{"d_mlp": 512, "vocab_size": 2405, "rope_fraction": 1.0, "bias": "none", "parallel_block": false, "extras": ["capped logits"], "optimizer": "muon_variant", "batch_tokens": 65536, "steps": 6263}
Each number is 128 + 32 x the weight over the matrix's rms, rounded and kept within 0 to 255. Layers, rows and columns count from 0.

# layer 7 MLP down, 256x512, rms 0.146, rows 143-247, columns 320-383
[[114 131 149 102 129  96 132 152 114 125 131 140 127 145 152 140 131 117 141 134 116  96 137 118  94 118 120 122 127 105 100 140 164 185 122 123  81 163  57 148 112 157  97  96 162 168 160 120 128 108 116 102  68  91 131 122 103 128 104 111  88 102 144 132]
 [147 121 136 129 148  77 105 119 146 134 108  67  73 159 198 145 123 120 156  94  88 137 187 145 153 156 129 135 104 109 133 170 172 205  66 167 111 137 113 144 167 125 159 109 120 130 115 162 152 132 142 104 133 186 150 101 119 163  89  89  96  89  96 112]
 [132  90  72  70 107  93 116 156 110 143 125 115 170  85 167 145 174 125 141 130 102  84 143 155 129 136 114 109 144  63  89 110 122 121 116 163 147 129 140  90 146 116 164 119 184 139 143 171 136  74 159 159 148  78 167 120 150 116 123  99 136 144 152 128]
 [180 136 134 159 164 136 114 134 149 122 117 159 119 150 154 130 143 124 130 135 142 160 147 165 167  92 119 119 122 130 142 177 134 120  93 134 158 156 165 114 134 158 160 153 149 163 176 144 154 129 129 134 125 121 143 166 111 133 157 127 115 167 123 195]
 [106 104 132 179 150 131 120 127 165 125 120 119 101 138 138 154 150  89 115 117 111 155 169 126 117 174 190 128 105  73  58 160 145 124 151 162  76 111 123 128 125 167 120 173 152 146 149 124  96 133 159 162 111 120 163 101 100 118 134 120 116 119 159 110]
 [118  97 187 160  98  59 113 155 116  97  91 104  37 116  73 114  82 137 121 149 139  94  98 165 121 176 120 164  59 133 110  77 129 155  90 106 144 118 137 112 138 179  33  68 191 145 130 146 157 108 202  68 134 144 149 167 100  86  94 119 153 164 180 151]
 [212 155 119 100 130 114 123 183 177  56 147 126 150 140 131 119 147 176 122 172 117 134 109 157 120 111  79 124 125 132 130  92 121  70 186 132 134 103 153 119  81 160 172 106 133 128 113  99 142 162 115 130  98 106 143 118 193 142 146 186 124 107  83 140]
 [115  84  92 143 141 141 120  67 137 115 132 141 153 167  67 180 136 172 205  94 180 148 109 139 119  87  91 146 186 123 144 144 180 152 123 121 115 121 111 200 147 147 132 137 106 155 207 171 128 158 121 185 225 165 143 158 125 103 106 145 153  71 142  99]
 [152  99 150 133 114 120  33 143 121 131 138  94 109 106 179 176 119 140 114  98 121 121 130 190 185 127 148 112  90 175 163  85 169 120 138 109 133 126 169  83 150 176 171 186  59 142  90 108 158 117 110 161  98 138  98 159 192  94 129 134 182  91  78 139]
 [129 140 100 142 153 147  95 144 166 119 136 151 136  84 160 142 122 174 168  85  76 126  95  90 125  83 125 146 120 155 106 122 170 200  59 169 143 114 127 104 153 131  80 104 151 109 104 125 106 122 100 191 162 129 178 112 128 126 143 175  96 155 117 153]
 [154 108 137  87 160 115  87  88 179 140 179 117 141 188 137 117  92 115 144 102 149 121 107 185 161 155  66 104 113 140 144 142 190 179 109 169 115 130 100 141 144 117 132 153 174 130 133 117  96 142 149  67 123 155 177 194 135 102 100 197 138 173 130 155]
 [126  92 157  98 118 106 133 110 109 111 129 159 148 142  94  80 182 169 157 151 124  88 135 135 137 142  84 166 108 140 159 149 149 128 125 104 175 164 110  88 147 154 139 168 168  64 116  96 132 128 163 144 106  95 114  82 142  96 155 154 125 129  97 154]
 [170 140 115 183 147  66  89  53 127 107  93 156 135  90 115 158  94 184 118  84  92  96 151 136  78 195 140 101 159 106 102 116  89 146 143 141 180 132 187  75 153 141  75 118 124 139 102  73  83 105 125  85 151 137 109 114  99 101 130 183 177 146  86 139]
 [117  99 137 184 176  79 142 138 106 158 104 155 135 149  71 115 141 138  90  76  93 109 105  97  90  92 124 167 104 104 157 125 175 176 100 125 187 171 184 125 127  55 135 105 182 163 136 145 162  88 165 117 145 167  80 123 110 159 134 162 160 115 160 116]
 [138 113 115 132 142 128 135 135 164 105  85 107  98  95 151 193  67 165 122 108  91 153  87 108 147 104 137 121  81 117  65 158  74 108 127  82 135 145 145  98 105 180 102  94 156 178  93 180 106 108 130 131 100 133  89 117 136 105 124 103 144 106 144 145]
 [ 71 113 161 129  84 138 121 173  98 127 157 117 184 122 120  87  56 122 133 140 126 145 144 134 162 142  61 160 139 147 193  94 127 116 120 106  90 118 108 104 141 138 155 145  85  83 107 166 133 128  50 129 139 109  64  72 115 129 170 137  71 140 122 150]
 [150  99 135  98  98  71 133 204 120 132 163 143 168 132 119  95 110 125 131 110 146  83 193 104 103 125 135 103  83 155 180  88 107 122  99 104 132 137 100 109 128 132 151 102  92 142  72 169 156  85 170  32  56  75 163 106 106 172 168 111 151 107 125 109]
 [128 117 113 159 213 117 190 148 202 115 115 123  82 171 106 180 144 161  84 118 118 155 104 136 102 148 105 179 148  74 110 119 147 144 116 153  87 173 124 156 163 110 172  94  80 156 102 119 124 153 166 156 157 103 158 110 145 177 144 144 115 116 140 125]
 [ 78 140 115  78 127 113 131 118 189 167 166 143 130  99 144 128  83 111 172 146 176 110 106 135 164 129  61 176  80 132 132 151 117  74 179 115 128 136 133 148 152  85 119 143  92 104  49 108 136 129 160 106 114 138 176 141 133  59 109 189  76 116 118 113]
 [176  87 101 154 176 101  52 139 141 151 153 140 129 147 126 111 125 136 120 155 115 139  89 119 111 127 161 201 126 127 118 163 142 145 103 173 180 115 114 124 110 113 184 115 131 180 182 146 101 169 106 118 140 186  93 170 156 128  88 100 156 104 134 132]
 [117  87 170 166 103 147 198 171 172 188 114 185  85  95  98 124 129 125 143  84 131 122  85 117 129 195 109 107  86 143  85 172 155 164 126 115 208  91 117 104 129 169  77 134 110 166 123 150  41 159 131 140 138  85 136 120 144 115  93 133  84 169 161 116]
 [145 153 150 124 170 111 202 141 102 211 165 127 123 105 179 201  98  76 221 141  97 163 118 156  92  91  71 183 133 142 150 149  85 113 127  98 120  98 105  94 104 135 104 176  90 163 178  91 115 114 114 155 159 137  71 145 166  67 125 104 178 119 127 187]
 [ 90 145 148 180 100 109 125  96 148 103  93 172  89 122 125 100 129  91  44 161 134 132 125  99 120 156 121 126 115 151 135 116 116 157 118 151 178 114 153  87 105 100  83 141 188 167 111 151  88 155 100 163 142 167 164  86  86 136 106 150  81  81 107 123]
 [171 165 163 131 109 110 195 160  98  96  81 146  83 120 177 105 171  97 102  89 126  74 145 102 159 116 179 103  88  92 148 113 116  92 143  89 122 103 166 138 152 170 155 105  86 126 169 170  69  81 101 141 162 183  60 110 115  41 125  92 117 169  56 107]
 [143 190 136 103  94 158 103 177 149 104 151 105 100 152 122 186  78 155 138  51 140 182  88 128  94  82  63 125 129 103 164  99 117 135 115 122 127 129 106 132 134 118 111 109 148 122 136 187 112 102 109 157  68  75  95 144 148  90  63  86 115 141  91 144]
 [115 127  98 140 134 121 111 119 132 167 133 131 173  87 168 102 135  84 108 165 138 194  89 148 175 136 116 165 108 113 107 165 118 177 139 161 117 211 154 154 122 101 156 104  70  95 132 127 130 180 134 133 119 127 120 169  93  78 146  96  87  78  95 114]
 [114 168 102 176 103 173 112 137 148 119 167 110  79 110  80  77 150 208 119 179 138 134 101 131  94 140 189 102 155 129 128 142 194 113 159 127 139 113 125  89  81 120 161  92 112  79 167 126 186 104 156 150 172  93 129 100 117 172 114 195 125 107 145 125]
 [127  98 165 179  95 152 148 142 123 141 146 130 147  91 144 146 155  75 107 105  98 177 146 150 129 108 123 161 131 173  81 138 122  99 100 116 140 113 176 136 199 106 177  92 172 151 133 152 106 115 115 126 173 192  97 114 138 119  63 114 155 119 123 104]
 [139 141  92 179 113 118  99 113 164 124 102 103  63 178 109 121 171 157  95 129  70 145  96  82 146 209 171 110 142 165 145 136 123 135 242  99 149 119 144 103 158 152  69 113 128 155 104 155  90 125 138 126 206 191 147 151  97 143 136  91 124 126 166 124]
 [135 148  92 124 130  81  52 126 136 155 137 111  70 143 157  98  91 111 107 117 145  81 144 126 152 150 148 176 118 106 134  80 157 113  94  91 144  98 161 149 105  85 134 127  63 149 102  98 110  94  71 110 145 113 137 178 118 175  65 118 165 178 152  88]
 [127  91 145 104 219  87 152 133 148 118 104 119 162 106 124 132  99 146 103 147  72 141 104  98 163 147 120  83 143 114 208 179 136 164 140 113 122  69 184  73  80 164 167 130 112 162  87 136  98 137 148 152 148  49 127 121  98 123  88  90 123 166 113 101]
 [158  72  83  80 134 119 162 130 116 170 201 163 130 113  88  83 138 124  95 121  68 133 105  88  71 110 172 184 170 162 102 130 156 106 125  92 198 129 137  79 143 169 165 176 109 112 118 185 130 114  83 128 105 158  92  69 167 129 175  78 101 117 115 108]
 [ 99 130 141 145 113 157 105 104 160 106  84 123 144 109 165  77 131 130  68 130 122 107 133  79  93  87 126 106 150  63 120 129 219  98 152 116 131 118 153 214 106 105 157 135 102  81 145 132 157  48 159 166 110 122 173  89  99 136  86 119 119 143  97 153]
 [ 82 120  91 127 113 126  80 166 127 164  70 155 100 139 128 118  67 161 143  97 132 142 143 191  90 145 150 163 111  88 124 105 190 140 111 169 134 122 108 109 141  68 119  98  50 138 141 135 151 136  82  77 137 157 112  44  87 151 108 167 120 113 112 113]
 [161 129 143 161 147 153 118  66  87 144 177 138 130 167 159 123 139 131 119 165 142 142 112 134  95 155 141 168 108  95 134 147 174 104 117 155 152 140 206 125 111  93 149 156 123  72  97  98 169 128 140 115 170 122 125 148  80 116 123 134 118 140 128 138]
 [149 109 150 127 137 114 156  70 107 134  93 133  42  92 105 173 122 104 159 120  92  88 199 156 164  88 132  86 149 111 152  93 161 131 127 168 143 121 129 118 124 155 122 182 144 147  59 132 131 115 143  88  93  85 114 100 144 143 143  98 142  85 111  53]
 [132 122 135 181  80 156 210 127 144 148  99 129 127  83 185 202  81  88 190 139 143 173 152 154 194 130 152 142 139 122 139 118 116  81  67 109 134  95  77  83  89  71  99 161 133 159 104 161 185 121 134  94 147 106 130 106 152 118 110  68  88  88 158 144]
 [ 84 104  90 105  97 138 166 110 123 147 135 150 149 131  87 163  71  86  92 155 155 152 120 124  80 185 158 129 150 120 107 119 160 149  64 111 130  83 137 170 198 148 154  59 130 149 114 133 106 135 136  98 140 164 101 155 103 103 186 143 138 188 123 155]
 [124 170 105 169 105 129 152 109 131 141 148 130 158 184 124 116 103 107 146 122 105 166 111 154 165 142 108 165 177 120 178 119 115  98  92  99 193 130 180  86 127  80 160 124 185  83  98 129  77  58 184 110 168 154 134  86  90 126 111 126 118  80 130 116]
 [176 147 143 123 134 104 113 139 132 128 160 121 116 136 138 185 203  74 167 160  82 154  95 103 168 116 115 113 139 146 131 113 135 155 109  93 121 159 106 168 112  99 168 126 131 126  94 152  77 191 131 134  81 138 120 153 103  86 135 147 135  87 123 183]
 [142 115 118 104 134 131 113 125  82 155 180 143 156 130 135 138  77 149 175 144  96 119 137  96 129 185  27 160 175  87 100 131 121 145 117 111 159  91 163 131 165  92 101 165 200  85 152 143 158 110 144 143 138 149 149 122 156 125 167  60  86 160  96 152]
 [168 137 104 119 144 116 111 170 183  83 138 183 157 118 100 115 139 222 103 132 192 133 100 131 123 108 103  96 147 134 132  80 118  81 115 166  89 152 188 105 122 103 150 143 179 169 115 127 156 149 120 107 121 142 167 138 132 117 155 151 171 138 141  77]
 [100 162 135  66 110 139 148 173 129 139 129 124  89 115 178 136 154 143 167 147 151 187 106 129 130 149 119 121 161 143  98 145  78 123 173  56  97 105  95 183  99 142 110 117 143 158 183 143 117 210  44 111 151 104 119 143 109  89 117 134 121 149 179 129]
 [ 98 126  86 159 129 145 140 129 156 149  43 171 137  62 138  96 118 116  68 143 130 124  80 145 195 125  90 152 173 178 209 203 175 103 197 100 119 100 127 117 169 133 136  99 107 167 171 152 107  82 149 100  49 130 156 174  99 123 147 181  41 142 108 111]
 [ 90 238 125 136  85 167 111 111  65  89 107 134 102 195 179 142 113 126 120 125 170 134  99 136 140 155 154 146 144 169 115 129  70 106 136 118 142 180  84 135  94 114 151 155 186 103 124  78 153 115 136 183 129 172 164 118 113 119 121 194 106 153 106 123]
 [114 142 182 111  84 153 120 114  65 141 114 133  84 124 138 117 102 165 121 113 162  96 164  95  44 159 139  56 116 147  45  81 174 118 200 125 117 100 142 100  59 135  80 101 112 107  89 152 164 125 176 149 145 148 176 172 157 156  90 131  53  40 109 151]
 [162  48 100 224 113 137 127 124 101 157 182  82 183 132 108 115 156 128 122 129 122 161 172 168  94 121 144 155 132 179 142 127 108 162 100 101 147 132  84 150 149 106 131 150 173 127 148 173 121 137 156  86 144  74 158 118 138 149 122 119 136 149 161 212]
 [148 156  99 124 143  99 180 177 116  65 136 157 106 172 157 132 108  90 125 111 146 157  99 154 100 114 121 102 118  92 128 167  69 193  50 175  93 145 137 110 155 149 161 101 135  99 143  23 108 128 113  91 158  95 116 116 172 121 107 126 122 167 167 133]
 [ 95 136 122 117 102 122  76 170 145 102 134 134 147 142 138 102  98 158 131  82 158 147 116 146 100 125  92 122 179  94 132 106 150 133 101 135 165 119  89 119 106  91 164 130  87 131 128 139 126 100 104 150  76 117  26 109  46  98 116 146 117 130 167 125]
 [104  71 139 131  85 159 100 113 139 166 115  76 130 196  99 118 168 130 124 171  96  71 152  82 123  52 126 134  68 146 134 131 133 124 144  74 140  51 137 105 132 159 149 113 131 122 128 141 118 105 124  94 171 108 147 118 113 130 187 135  96 123 140 140]
 [169 188 118 118 144 120 209 135 134 136 177 127 100 114  89 152 126 133 189 128 184 193 178  79 119  61 168 159 115 123 174 115 176 122 145 131  82 103 147 107 155  59  88 146 105 144 119 100 126 150 129 134 176 134 125  99 149  92 196 135 122 181 132 106]
 [144 169 151 135  98 194 163 159 134  88 152  94 193 115 173 113 167 167 125 112 105 170 141 125 129 137  98 139 113 135 119 128 117 102 116 128 181 154 124 106 134  98 103 120 118 111 153  92 144 132  95 122 169  77 147 111 135 175  97 196 112 121 138 102]
 [ 66 125  97 150  86 174  85 113 167  90 121 140 143 172 115 111 171 178  95  94 102 162  61 121 134  66 126 130 148 112  70 106  79 137  98  72 140 141 121 141  95 138  88 127 149 129  71 128 136 146 157 172 102 100 195  80 116 135  96  79  98 121 142 142]
 [ 83 131 153 151 131 154 128 136 156 174 136 150  86  98  97 112 158 127  87 111 126 118 135 126 148  61 131  82  61 151 129 161  98 132 145 127 142 126 125  90 102 199  85 150 173  94 168 130 117  89 151 169 114 144 140 130 104 151 127 105 111 141 203 167]
 [198 145 150 163 121 120 151  94 151 114 156 143 112 120 103 130 145 114 180 130 113 137 161  94 141 141 136 114 126 149 111 161 120 180 141 148 143 107 124 114 101  86 102 229 141 102  85 126 120 131 154 108 114 155 149  79  64 124 168 102 155 133 112 114]
 [162 146  94 103 153  70 126 113 120 127  87  94 131 117 146 146 141 136 100  98 121 113 129 173 204 134 135 104 111  90 134 118 130 144 188 159 120 150 177 184 115 147  82 110 153 167 113 182 144 166  88 109  95 154 136 139  85 144  95  89  77  79  96 169]
 [108 157 140 124 113 138 124 146 125 146 103 135 127 138 114 161 113 112 127  56 184 158 118 147 189 120 154 151 130  47 116 162 173 161 100 143 134  97 150  88 105 191 112  69 128 169 140 185 173 129 108 121 171 149 114  75  97 134  92 165 166 125 127 136]
 [102  51 159 190 108 193 123 141 144  92 120 116 142 103 129 107  93 154 150 143  91 131 181 130 131 114 183  42 113 135  99 158 117 178 134  90 124 110  85 155 148 145  84 147 167 119 202 162 183 153  96 167 150 177  76 143 104 112 143 133 143 147 147 108]
 [ 99 150 123 121 150 118  77  95 138 142 166  99 194 146 111 125 112 128 132 137 139 106  91  89 129 153 103 122  96 150 163 148 194 119 153 126 101  92 140 100  73 164 130 146 170 173 154 141  94 102 128 150  91  97 148  73 109 134  97 144 126  94 113 166]
 [146 163 135 156 121  53 141 151 125 167 141  99 157 167 134 114 148 117 151 166 163 168 162 105  83 127 125  91 113 173 102 169 100 158 171  84 166 123 124 147 151 125 109 134 117 108 107 159 137 126 124 137  91  80 169 116  94 163 160  77 114 156 197 141]
 [132 136 152 175  92 108  33 181 113 111 120 137 132 102 117 109  75 123 125  79 153 119 103 126 110 130 140 160 172 105 114  86 125 124 202  91 122 148  95 136 110  80  93  71 170 189 121 122 145 125 170 128 140  85  82  93 100 135 105 152  99 137 112 176]
 [199 148 121  84  99 128 153 161 146 157 157 138 123 105 129  70 137 141 129 192 134 107 105 106 121 130 107 112 162 128 113 189 189  77 104  96  87 101 114 107 124 162 187 136 138 141  93 134  95 151  97  99  79 141 182  78 137 179 199 124 183 113  98  86]
 [206 201 100  82 151 184 134 115 168 124 157 133  96  68 106 135 119 151 145 172 107 113  89  93  91 199 121 141 139 106 111 135 118 177  92 159 101  96 116 148  91 171  77  78 167 144 155  44 116 143 137 134 151  95 120  53 155  95 135 119 142 110 160 130]
 [107 149 184 152 133 162 130  99  94  96 118 157 186 111 152 119  62 101 123 143 105 151  70 114 127 149 116 169 117 138 212 113 108 166 149 205 120 145 164 106  84 125 110 110 130 108 137  94  88 122 138  81 107 141  93 121 111 102 204 158 131 100  86  72]
 [185 125 199 139 117 118 133 117 188 140 179 124 193 134 151 158 111 116 120 123  59 112 137 208 135 160 130 134 141 140 138 199 134 101 140  45 136 110 109  89  93 104 105 130 185 123 131 115 144 110 128 174  79 132 147 128 158 129 167 115 157 141  66  96]
 [106 150  99 131 196 110 161 123 112  70 144  69 191  81  94 130 111  67 111 107 134  85 112 126 125 132 173 172 154 113  77 112 115 139 186 109 117 155 107  80 112  97 151 113 124 103 114 107 134 124 141  73 155 122 143 151 117 147  97  73 121  59 177  80]
 [ 89 146 121 159 103 143 170  69  94  77 127 189 125 109 146 111 138  79 133 136 154 118  88 117 114 163 144 122  50 114  99 139 131  92 107 138 134 118 115 108 162 145 140 109 140 142  60  81 123 133 164 150 103 179 112 107 114 161 132 114  80 170 134 128]
 [ 92  90 162 120  97 144 152 136  84 151 151  99 148 139 120 113 113  86 120 132  84 103 153 122 109 195  89  65 178 123 142 150 133 109 146 131 126 165 121 126  95 143 168 131 110 130 108 157 120  77  80  80  85 160 100 167  90 176 141  98 120  81 136 179]
 [148 105 142 133 110 156  84 102 128 144 106 125 150 126  90 115 125  82 136 193 187 119  86 167 116 125  64 149  82 162 186 122 132 140 130 122 142 140 120 134 155 143  99 133  95 114 124 123  92 121 120  73 146  95  91 126 171 164  87 132 151 178 102 105]
 [155 113 142 133 193  82 126 165 180 139 137 123  81 139 109  32 103 149 108 113  97 144 108 133 119 161 100 182 106 140 118  84 134 131 101 177 161  68 111 174 193 106  90 130 112 152  95 153 151 155 150  88 137 123  91  64 119 133 121 108 163 126 130 165]
 [124 166 128 167 122 187 159 108  83 124 132 142 147  88 168 130 120 180 127 194 184 131 115  66 131 110 151 121 162 129 134 149 157 169  74 133 126 164 133 116  99 115 121 140 226  81 131 178 159 125 124 183 157 190 132 123 158 119 103 150 180 141 122  79]
 [104 127 107  80 144 118 117  91  73 140  83  91 148 138  88 159 159 163 103 135 140 148 113 151 184 140 100  89 112  85 114 168  95  94 156  92 187 149 129 129 142 103 139  85 131 113  87 151 170 180 125 120  97 132  80 112 171 102  97 119 152 161 161 194]
 [106 135 144 187 177  57 135 157 113 154 151 155 156 138 139 195 137  79  97 136 107 195 116 162 201 108  55 147 121 117  86 116 127 167 129  91  59 119  90 124  87 158 142 120 114 171 109 101  89 135 160  68  73 128 133 123 132 117 132 105  93 185 123 105]
 [148 113 143  64 108 104 157  88 134 133 136 147 140 155 159 176 154  82 119 157 125 109 110 172 148 141 167 171 133 106  97 101 114 155 135 122  96 126 122 142 181 143 124 101 119 149  93 114  90 113  64 128 117  92 134 107 189 113 126 132 158 161  85 134]
 [128 161 141 100 203 117  61  68 163 177 118 164 119  85  94 102 108 123 108 177 198 194 125 151 130 147 127 152 119  79  77 118 104  81 105 128 124  54 147 161  75 120 136  97 188  85 105 137 102 122  92 124 184 150 148 126 162 127 132 129 126 109 126 111]
 [132  60  99 125 156 130  83 160  76 132 101 178 142 129 134 134 126 100 146  92 156 158 165 108 158 129 136  71 114 114 136 136 197  87 151  81  85 163  84 158 168  90 133  83 101  88 131 188 146  84  99 158  75 104 100 180 151 176 118 144 178 130 140  66]
 [160 105 105 142 157  95 113 150 158 107 173 154 128 130 120 125 182 104 125 155 172 131 139 102 123 102 115  83 127 139 134 153 144 101  99 180  58 195 107 155  70 153 127 106 116 127 114  76  93 129 192  84  86 100 132 101 121  93 107 172 214  82 200 143]
 [183 128 110  54 144  99 107 133  82 109 140  78 112 108 133  70 131 135 159 125 168 128 127 142  93 136 169 142 102 132 138 142 161 151 106 182 120  96 120  73  67 143 158 138 102 107 178 147  39 176 122 117  75  98 139 119 175 121  86  89 160 115 131 142]
 [162 141 173 101 136 161 112 169 156 120 115 111 178 171 182  91 132  99 139 103 140  82 152 146 149 120 139  32 147 165 101 159 129  51 125 115 121 138 120 147 158  76  67  90 184  87 128  79 179 156 160 101 137 123 196  97  95 141 181  75 203 124 131  92]
 [151 145 141 121 134 116 155 137 139  79 170 134 152 132 126 134  84  81 128 140 170  57 130 129 109 141 152 104 104 100 181 162 119 137 138  38 136 155 165 127 158 124 152 129 197  55 186 141 124 181 149 151  84  81 115 168 118 187 142 120 120 146 188 124]
 [151 134  27  96 169 123 122  85  78 171 118 103 169 139 141 118 164 121 135 133 132 118  75 122 104 102 151 129 179 108 134 112 153  46 147 142 116 157 131 109 100 152 161  63 108 134 142 145 128 136  60 118 144 151 167 155 128 124 166 138 113  92 104 123]
 [ 82 138 121 145  33 127 162 137  99 116 155 110 116 135 103 111 108 125 146 131 119  85 118 167 184 117 107 118 141 151 151  82 129  80 112 129 131 148 115 146  92 174 142 101 118 139 141 121 159 132 140 121 109 137 137 137 180 112  85 109 192 111 114 128]
 [121 126 211 105  96 129 188 104  53 124  98 172 144 121 117 135 153 127 166  77 160 178 189 106 133 144 102  57 143 123 117  71 162 174 123 161  90 118 157  57 123 166 118 172  97 149 140 104 146 127 143 138 106  95 166  93 179 148 159 126  51 171  74 170]
 [170  73 117 225  84 187 114 150 137 131 173 213 178 122 104  42  86 166  77 117  86  63 107 149 186 120 137 103 154 214 135 148 173 149 168 195 105 159 140 180 132 142 133 190  78 172 103 130 179 158  64 127 121  81 171 173 111 154 137 142 141 110 160 131]
 [130 106 146  70 132 125 153  95 188 141  92  78 221 135 157  72 152 124 110  89 129 134 103 142 106 169 125 111  85 145 149 118 105 103  39 189 119 146  94  89 139  95 146 141 131 169 151 162 103 179 152 165 132  83 127  97 155  63 133 120 145 163 122 132]
 [109 111 125 126 121 124  89  46 153 150  58 206 154 140 157 148 205  60 100 108 132 106 119 176 136 158  85 106 166 168 156 137  92 135 105 118 114  95 114 173 129 130 140 142 183 125 157  89 158 132 186 113 124 142 167 138 109 101  96  77 152 137  98 132]
 [176 119 101 172 132 161  99  92 134  89 125 152  99 150 112 149 130 126 138 154  92 160 129  79 108 149 155 170 139 122 149  97 150 168 127 152  94 138  93 154 104 109 144 128 115 121 184 129 141 122 123 168 146 109  71 132 116 181 144 130 126  40 110 123]
 [ 75 116 114 141  97  81 147 166 103 166 158  95  86  94 161 158 181 109 126 104 160 132 117 100 131 159 119 123 134 162 137 118 122 148 107  98 141 117 134 120 187 174 166 143  86 170 141  94 131 167  78 117 184 115 124 154 100 140 140 173 100 150 137 135]
 [141 225 115 110 134 100 123 123  59 119 135 136  91 109 123 144  97  91 161 161 112 106 125 150  90  75 140 108 119 104 188  88 137 150 112 119  82 125 133  73 159 152  76 176 132 106 202 136 123 153 130 176 127 144 122 178 136 101 105 132 122 118  61 166]
 [181 138  82 131 151 107 137 122  99 163 142  98 127 156  87 101 150 130 116 143 151 142 114 137 143  67 189  82 181  98 140 165 163 161 117 161 102 164 169 168 112 132 172 157 146 143 117 151 159 168 130 134 140  59  97 126 159 165 139 145  83  90 105  51]
 [165 116 168 113 137 136 145 102 167  62 160 210 121 135 174 108  96 158 131 152 122 171 158 111 159 142 197  71  95 119 152 156 182 126 147 121 125 158 161 184 196 184 137 115 177 124 112 103 106 170 144 176  78 201  86  86 152 119 188 169 125 146 148 123]
 [153 121  86 136 171 189 162 118 115 192 120 109  79 135  97 166 170 131 136 129 102 134 117 125 125 144  69  86 117 102 134 189 136  87  87 111 153 106 120 152 142 133 128 141  66 123  68 132 161 125 129 124 138 169 190  97 148 145  43 193 138 129 110  94]
 [121 106  95 167 148 139 151 136 184 141 148 155  62 133 156  80 123 119  96 120 171 125 123  98 148  95  85 185 134 128 159 148 122 113 164  88  66 147 212 144 137 131 145 151 189 118 119 143  82 163 112 148 142 145 145 219 126 131 191  83 137 157 160 149]
 [146 147 163 108 197 187 142  98 111 135  99 128 151 133  64  93 156 128 169 157 164 160 152 174 102 170 130 122 107 166 135 123 117  86  73 145 154 108 127 110  66 103  83 115  94 151 101 137 133 186  95 134 120 111 159 103 146 152 121 129 130 137 126  93]
 [154 144  74 113 123  59  88 143  49 106 121 141 115 138 142  90 175 132 152 138 128 128 127 118 107 129  86 122 197 128 105 156  98 127 194 132 135 121 136 153  88 154 180 164 143 136 146  45 160 156 162  94 178 141 130 115 145 167 150 109 203 163 131  94]
 [124  82 131 122 122  86 106 158 124 119 190 161  67 121 134 129 112 147 132 110  99 154 118  69 111 132  90 121 124 108 136 124 137 105  87 180 147 100 107  97 100 139 137 137 119 197 150 128 127 108 170 117 178 147 106 136 151 119 200 134 198 123 159 141]
 [153 102 115 141 127  95 129 114 139 170 103 119 151 155 139 174 140  94 107 159 119  97 165  98  68 119 112 156  87 121 130 102 137  93 196  57 158  95 103 134 146 174 162 100 151 122 124  90 114 155 106 103 156 142 100 130 169 188 120 120 152 106 105  98]
 [118 162 120 180  87 115 123  60  92 144 117  85 139 124 123 148 102  87 169 106 140 134 104 178 100 126  92 113 134 107 134 120  99 111 104  37 163 174 106 142 155 131  95  58 130 139 167  82 118 157 151 108 195 147 156 206 114 177 137 128  97 137 125 128]
 [170 137 162 120 114 152 159 143 135 111 111  88 118 151 130 110  97 114 141  99 148 124 122 178 119 119 107  57 117  86 143 131 156  76 131 161 191 110 140 154  74  65 137 118 168 182 105 114  45 153 155 137  54 154 111  64  89  93 120 145  88 104 157 125]
 [ 97 179 136 128  97 131 213 169 130 174 108 150 163 152 107 130 131 101 167 136 175 165 118 142 151 159 140 166  48 133  90 141 121  99 109 156  53 158 105 109 118  90 159 123 146 113 179 177 156  94 114 119 137 198 144 116 108 119  84 136  78 114 113 129]
 [136 130  94 124 176 139  85 109  98 165  83  94 138 157 181  84  94  91 152 122  96  92 173 136 109 122 108 106 118 124 145 153 108 123 117 113  99  93 131 129 115 127 147  74  42 141  85 162 178 122 141 114  73 124 122 145 103 110 128 165 122  73 133 116]
 [134 158 117  90 166 142 179 121 119 141 122 190 111 140 101 106 157 116 104  96 132 152 163 157 131 140 145 136 110 116 165 124 155 136 111 123 151 217  81 125 155 107 114 124 108 140 202 118 134 155 202  37 116 131 119 117  95  79 140 149  92 193 161 108]
 [ 59 115 132  56  23 158 158  46  74 174 124 138  72  72 118 125 221  66   4   0 170 120 177 191 240   0 123 123 153  78 112 114 147 128 135  31 159 106  61 164 125 190 127  55  90 237 127 118  85 208 101 165 172 167 125 163  34 130  81 130  43 245 135 255]
 [107 137 115 140  79 102 149 103 159 134  98 179 110 202 138 121 102 160 106 101 123  87 134 132  54 104  77  67 139 148 101 126  54 151 180  72 149 136 107 158  70 162  87 102  68 160 150 171  83 148 119 192  89  79 123 156  72  77 152 162  88 125 114 101]
 [135  90 158 114 110 104 122 137  95 152 144 168 125 164 151 107  95 139 128 158 129  93 180 161 120  45 106  86 120  61 121 142 131  55 100 128 136  89 150 190 133 144 182  98 106 129 166 146 162 154 139 144 135 179 210 138  94 141  78 100 168 100 135 158]]